Part of a small language model's weights: untied embeddings.
Each number is 200 + 40 x the weight over its row's rms, rounded and kept within 0 to 999. Layers, rows and columns count from 0. The size before them is the row's rms in percent of the matrix's.

# down: layer 5 MLP down (transposed), 960x160, rms 0.105, rows 883-902, columns 80-159
# up: layer 5 MLP up, 960x160, rms 0.147, rows 884-903, columns 80-159
down883,103,209,204,261,157,248,168,198,171,95,172,104,213,183,251,235,165,175,202,192,180,156,169,288,218,143,210,179,171,146,138,152,171,276,147,242,135,212,147,177,224,205,141,250,221,253,193,213,147,82,192,193,99,194,218,219,222,166,214,173,226,193,178,266,183,200,185,175,239,239,159,205,194,221,195,169,267,169,167,205,175
up884,101,189,245,224,217,165,284,177,202,220,267,227,181,201,208,205,197,199,155,213,161,195,191,225,199,207,185,214,192,264,194,165,189,117,237,174,209,226,210,133,176,236,188,224,269,173,153,160,228,111,169,224,193,169,245,258,131,156,240,192,199,202,260,185,293,117,219,196,133,203,143,269,158,192,233,200,222,262,209,222,204
down884,102,266,194,177,218,218,213,263,216,266,145,231,200,263,255,194,222,260,231,184,203,275,223,204,158,213,262,220,267,277,168,212,178,227,202,162,261,224,234,202,208,214,138,195,214,188,251,159,181,266,194,188,184,228,187,219,152,233,165,88,198,237,200,124,159,163,175,203,199,203,229,279,224,171,212,144,212,194,188,237,174
up885,099,248,241,203,189,193,216,214,242,190,187,166,269,219,195,247,219,218,178,220,74,187,211,184,185,169,188,111,197,216,203,257,153,256,182,124,167,216,149,212,149,202,185,163,224,210,209,234,272,223,219,144,197,169,214,212,185,203,251,244,207,253,247,251,228,170,193,247,145,220,151,160,256,247,163,263,248,228,159,196,223
down885,099,239,220,127,229,179,189,248,220,215,238,244,256,202,225,163,252,269,197,230,201,121,212,195,128,212,231,47,196,224,191,183,190,215,224,197,240,269,197,237,225,192,190,256,223,275,145,236,195,215,143,182,228,168,199,223,148,182,160,229,219,279,214,178,211,233,183,256,167,173,153,118,234,171,208,254,218,213,199,223,178
up886,101,199,206,248,147,194,108,195,165,253,137,192,211,208,138,227,151,125,251,134,190,275,165,178,211,190,290,192,125,185,163,219,209,224,212,188,190,131,155,220,215,182,172,107,195,198,200,217,146,207,183,209,235,175,188,154,237,202,162,236,208,175,169,198,217,205,175,173,210,175,282,175,140,200,204,202,202,192,170,157,181
down886,106,180,197,157,187,240,173,202,231,223,105,203,209,185,242,187,213,253,229,161,246,238,229,138,210,160,246,225,170,184,157,188,195,220,136,246,266,196,145,150,239,246,213,178,194,217,177,211,125,208,164,123,225,154,242,220,124,268,204,215,174,178,228,180,160,191,259,152,215,166,154,168,166,316,190,226,233,163,181,230,212
up887,106,199,186,250,240,213,207,117,274,171,247,241,172,238,205,180,240,222,168,206,181,126,183,184,210,154,271,221,148,174,184,189,180,210,156,197,188,196,112,201,157,189,257,216,257,244,227,184,163,195,250,230,248,190,212,129,193,138,214,148,178,293,303,189,175,201,180,139,207,263,166,202,233,212,200,247,287,213,185,183,165
down887,106,189,156,169,230,214,283,209,209,151,173,197,162,209,257,231,205,201,212,152,218,181,196,221,173,214,212,176,197,218,180,224,179,172,240,265,156,200,86,175,232,169,254,216,241,178,203,199,141,201,227,238,195,164,160,209,154,198,218,236,219,208,276,225,124,247,154,140,170,250,180,184,205,296,245,144,198,242,123,223,130
up888,096,162,269,172,239,159,196,206,179,180,151,292,214,157,222,259,165,240,196,227,165,268,181,245,175,183,161,179,211,230,213,184,170,135,228,224,266,206,262,217,217,245,168,197,140,170,260,264,188,195,168,153,145,193,212,175,210,164,204,171,192,232,226,223,238,185,209,208,270,162,211,203,144,230,192,203,251,189,151,180,226
down888,092,187,158,205,217,265,218,228,187,192,195,184,293,161,126,197,221,225,210,148,181,160,220,183,169,178,261,224,242,152,207,221,265,278,223,220,188,239,154,161,145,133,253,180,190,204,160,138,219,191,204,206,216,203,228,264,146,281,197,187,144,209,191,166,229,167,231,199,169,175,187,198,248,61,199,167,94,225,183,212,228
up889,087,153,210,104,286,203,201,216,195,229,254,213,140,191,225,188,230,157,234,238,235,197,230,190,85,115,197,197,143,202,189,185,185,207,123,197,217,112,210,268,201,241,217,154,181,268,161,242,167,126,193,181,250,182,247,293,201,110,218,214,192,246,186,213,193,219,167,208,214,180,203,134,210,146,159,140,236,211,193,243,212
down889,089,218,157,214,161,151,155,278,63,203,208,124,210,155,219,133,191,234,269,154,188,214,229,194,191,170,206,153,257,183,117,318,158,210,239,246,228,212,265,146,185,218,148,201,219,181,250,179,221,179,224,106,245,218,180,259,228,223,212,247,207,213,221,218,203,229,186,164,144,208,218,210,131,182,277,227,239,158,223,189,279
up890,101,256,254,284,186,169,198,246,220,266,141,185,168,230,264,174,153,195,180,233,186,135,197,247,149,166,266,180,254,188,241,193,212,156,200,178,250,243,213,208,211,240,231,213,221,254,170,284,207,154,266,137,194,126,179,156,195,163,160,203,219,268,175,177,162,214,160,184,227,169,178,195,208,141,291,175,213,194,164,171,215
down890,094,212,181,252,181,147,191,221,206,243,228,211,178,216,209,251,257,171,168,204,258,221,145,220,123,162,247,221,263,240,122,243,194,234,154,237,223,246,201,179,240,197,178,190,157,186,205,201,272,246,157,180,150,161,137,235,242,178,205,203,225,203,275,134,274,204,195,199,133,198,175,212,237,230,190,190,249,230,196,274,264
up891,100,119,221,169,194,197,149,246,200,260,219,218,150,154,172,220,289,234,211,157,178,232,237,98,169,195,200,175,213,250,194,218,213,230,156,164,256,161,263,195,118,214,229,183,147,195,237,212,158,265,226,147,189,119,134,211,199,185,181,268,142,152,199,299,161,317,112,179,149,198,148,235,194,223,191,197,208,190,152,187,211
down891,095,211,138,177,182,192,204,145,149,182,211,251,182,254,177,260,214,171,234,281,201,268,177,179,181,182,187,192,155,174,186,201,155,320,223,180,130,222,146,197,228,249,181,165,240,204,174,242,240,144,206,175,255,263,134,219,291,232,214,163,248,178,199,197,217,212,252,207,121,197,228,158,201,163,280,198,167,224,169,266,214
up892,104,166,266,201,183,215,190,233,235,216,213,165,270,152,150,129,225,262,201,176,219,168,205,188,208,208,227,153,248,202,215,177,183,175,186,177,169,243,231,242,130,196,173,210,139,167,140,251,233,186,162,287,219,240,245,225,108,188,229,183,198,226,199,351,187,209,210,226,224,223,162,220,220,244,186,174,153,291,167,191,125
down892,099,204,219,226,188,142,112,245,178,213,240,176,196,190,261,230,200,216,183,215,221,192,255,227,175,317,174,146,245,141,219,230,200,176,250,204,192,168,262,206,201,203,198,232,188,122,160,299,124,269,234,180,226,180,203,135,214,155,188,238,200,254,196,217,179,208,230,213,209,217,167,140,151,148,201,177,205,193,174,192,250
up893,096,264,123,253,186,273,171,125,312,181,193,126,210,247,199,175,165,241,150,177,197,148,272,156,159,178,173,213,240,157,203,193,198,234,216,209,203,229,205,204,182,146,202,223,231,194,105,232,236,259,235,200,211,231,236,181,166,244,219,199,231,181,231,176,175,234,251,174,230,199,192,190,254,191,201,167,154,180,191,231,188
down893,095,197,180,217,220,221,228,163,282,190,160,204,181,172,172,241,290,216,159,193,198,91,268,196,155,221,210,159,189,227,202,197,200,171,231,189,180,220,160,165,217,192,205,199,135,324,212,191,202,141,195,275,86,222,185,167,184,171,278,300,206,199,147,165,244,204,214,269,149,281,171,243,229,194,214,151,206,160,90,216,200
up894,096,184,270,216,218,153,254,207,184,179,172,225,171,223,251,250,170,184,181,191,213,254,214,151,169,258,179,176,179,216,186,254,209,218,156,172,236,150,166,208,171,217,245,204,189,200,167,233,154,181,160,183,172,293,225,198,266,188,103,217,215,215,259,191,162,172,215,204,120,197,238,220,166,273,224,177,98,234,246,180,198
down894,086,242,222,181,225,227,193,217,277,200,139,215,304,196,239,223,219,223,178,173,173,215,241,319,235,195,180,167,227,170,195,162,251,253,179,202,163,164,180,203,182,162,250,226,170,171,200,153,155,204,230,202,196,220,203,271,184,98,237,221,116,286,158,166,239,277,132,156,197,181,194,155,306,49,215,179,239,169,192,178,168
up895,099,163,194,215,164,155,195,229,265,201,207,211,261,161,238,163,201,220,142,241,190,144,185,211,175,174,141,279,280,188,200,200,185,290,154,178,224,168,216,198,202,241,234,243,218,212,150,198,100,159,223,206,203,200,244,170,118,244,223,206,178,193,232,177,160,227,213,183,261,251,232,191,142,165,262,213,235,198,242,270,170
down895,102,159,166,152,246,230,218,216,149,222,252,157,178,197,184,194,226,211,240,206,182,192,138,181,186,239,211,160,160,149,218,159,214,114,145,197,236,254,244,233,161,213,118,206,160,144,156,116,226,240,233,198,202,232,180,212,251,218,132,214,187,207,260,236,204,203,229,209,236,157,199,157,258,224,199,190,215,175,202,93,218
up896,100,208,267,207,207,170,181,239,158,179,222,175,211,200,82,226,187,205,228,246,274,103,203,204,199,164,312,225,175,219,116,234,171,193,178,226,183,211,191,201,220,228,212,241,156,196,207,191,144,161,225,165,197,219,227,225,198,153,121,285,192,176,206,255,244,214,309,172,233,185,244,212,201,181,188,197,197,180,197,178,214
down896,104,163,179,219,135,233,107,145,178,162,220,103,247,171,183,236,219,195,157,239,140,230,172,230,130,233,206,279,143,172,281,236,228,244,214,177,231,115,249,175,256,187,251,206,225,228,170,160,177,229,218,183,207,214,143,157,289,198,178,135,214,245,208,213,191,178,215,241,235,165,218,201,211,275,199,219,165,202,200,267,240
up897,101,211,255,166,218,222,228,179,165,149,254,178,211,185,186,171,224,154,205,154,254,128,249,226,80,108,192,219,253,192,169,209,134,202,195,216,141,195,192,168,165,223,209,114,199,256,213,157,232,176,262,245,165,186,215,173,218,241,177,122,217,180,179,200,223,179,172,141,158,206,198,229,254,223,164,197,210,161,221,172,263
down897,100,187,242,217,187,161,219,197,179,178,200,160,213,159,214,245,205,295,217,140,236,147,201,153,238,220,216,199,178,124,248,163,256,229,162,143,225,229,214,153,108,230,235,293,249,171,89,242,126,188,195,174,236,233,180,239,276,152,232,148,206,215,82,203,198,185,217,203,126,163,207,249,159,170,242,235,221,227,215,233,306
up898,102,192,239,247,253,161,207,205,189,279,159,117,196,240,200,187,158,171,150,196,234,158,154,207,187,146,211,160,185,207,191,239,228,133,189,247,196,193,184,239,184,226,187,201,193,220,189,269,212,160,270,192,221,194,238,167,232,155,147,239,222,178,274,201,151,247,214,179,239,169,204,225,221,198,199,179,192,201,161,199,171
down898,101,171,161,232,225,184,168,182,166,203,173,184,145,201,156,178,203,148,210,196,138,218,226,313,83,248,175,210,221,193,214,232,263,178,215,271,182,138,258,260,149,199,248,221,225,256,202,166,157,189,224,257,250,203,239,212,197,159,191,164,129,252,211,189,231,250,139,146,145,185,252,179,172,110,212,169,226,227,224,217,204
up899,103,198,145,161,206,262,252,137,232,209,215,216,137,243,212,152,239,252,209,248,160,194,160,207,199,162,269,199,148,254,157,234,256,239,193,194,172,184,231,107,198,223,237,216,257,242,236,185,211,152,238,220,241,204,204,159,181,146,220,144,226,126,212,209,276,164,263,227,115,275,183,184,224,173,164,190,190,182,153,203,264
down899,102,247,243,225,156,161,219,260,227,227,158,173,237,169,192,221,236,216,190,204,205,211,177,160,201,198,181,162,168,241,281,216,234,107,201,197,196,218,131,159,216,180,233,116,191,255,202,205,284,272,301,178,204,195,250,233,225,212,235,188,140,241,200,167,131,127,206,191,270,171,199,123,208,170,194,120,225,175,169,181,211
up900,091,260,178,191,159,136,178,257,203,217,154,210,237,205,173,161,225,157,164,249,288,170,194,173,206,276,274,179,197,216,157,195,247,204,220,224,155,125,203,145,235,219,259,146,210,124,160,169,169,196,205,218,174,167,178,219,197,150,156,187,256,251,252,221,217,143,220,176,213,276,244,152,172,157,238,213,167,146,215,119,182
down900,097,178,239,142,229,223,198,149,222,197,264,164,257,217,238,259,225,187,132,237,266,207,194,238,100,218,261,212,238,208,253,246,150,214,243,140,138,156,154,194,186,188,175,228,204,201,94,160,240,137,114,203,164,178,167,177,167,237,174,169,286,158,180,165,182,147,211,212,205,197,196,207,223,246,280,170,123,233,249,208,200
up901,105,192,150,244,233,176,219,223,209,307,188,167,223,166,225,230,196,165,213,191,227,130,177,145,183,275,212,258,231,213,110,214,239,222,184,175,174,184,210,226,250,209,165,175,190,211,165,139,218,99,200,216,241,232,223,163,203,217,160,165,189,179,220,164,238,146,248,233,236,185,216,221,143,224,236,257,183,188,121,242,191
down901,097,202,184,156,213,230,260,178,198,223,142,225,254,199,234,210,181,209,182,185,271,245,263,173,151,237,124,231,205,178,149,195,169,165,175,242,179,183,175,221,199,229,211,256,107,140,189,257,189,129,227,257,256,233,158,233,170,174,237,191,207,116,201,172,191,211,257,219,136,163,210,146,209,203,182,214,277,197,192,203,167
up902,102,213,248,156,137,201,218,221,240,195,199,143,200,238,177,175,172,159,240,183,180,140,152,144,208,209,233,219,198,184,166,170,222,202,114,222,150,261,124,176,180,111,247,213,219,217,231,140,185,218,213,180,158,124,254,235,174,223,158,257,227,141,191,183,151,233,204,219,200,195,281,144,288,148,168,142,198,192,230,175,171
down902,099,185,287,164,245,233,204,120,215,192,235,173,182,111,144,214,176,178,133,196,160,160,180,243,196,149,222,201,232,243,192,236,187,255,209,185,173,230,196,217,176,185,218,178,147,255,184,93,200,270,207,184,164,175,239,236,147,227,170,271,184,179,199,232,202,220,259,250,203,190,274,159,213,189,222,208,206,286,207,171,158
up903,089,131,227,253,197,197,206,201,232,137,231,208,205,186,175,231,234,211,230,187,147,219,208,150,136,229,272,219,236,198,226,201,189,297,246,223,164,102,216,291,167,161,230,208,157,239,171,214,266,186,196,232,159,193,229,179,173,156,208,199,140,243,234,226,141,181,159,230,140,191,243,212,246,185,174,182,302,154,204,149,241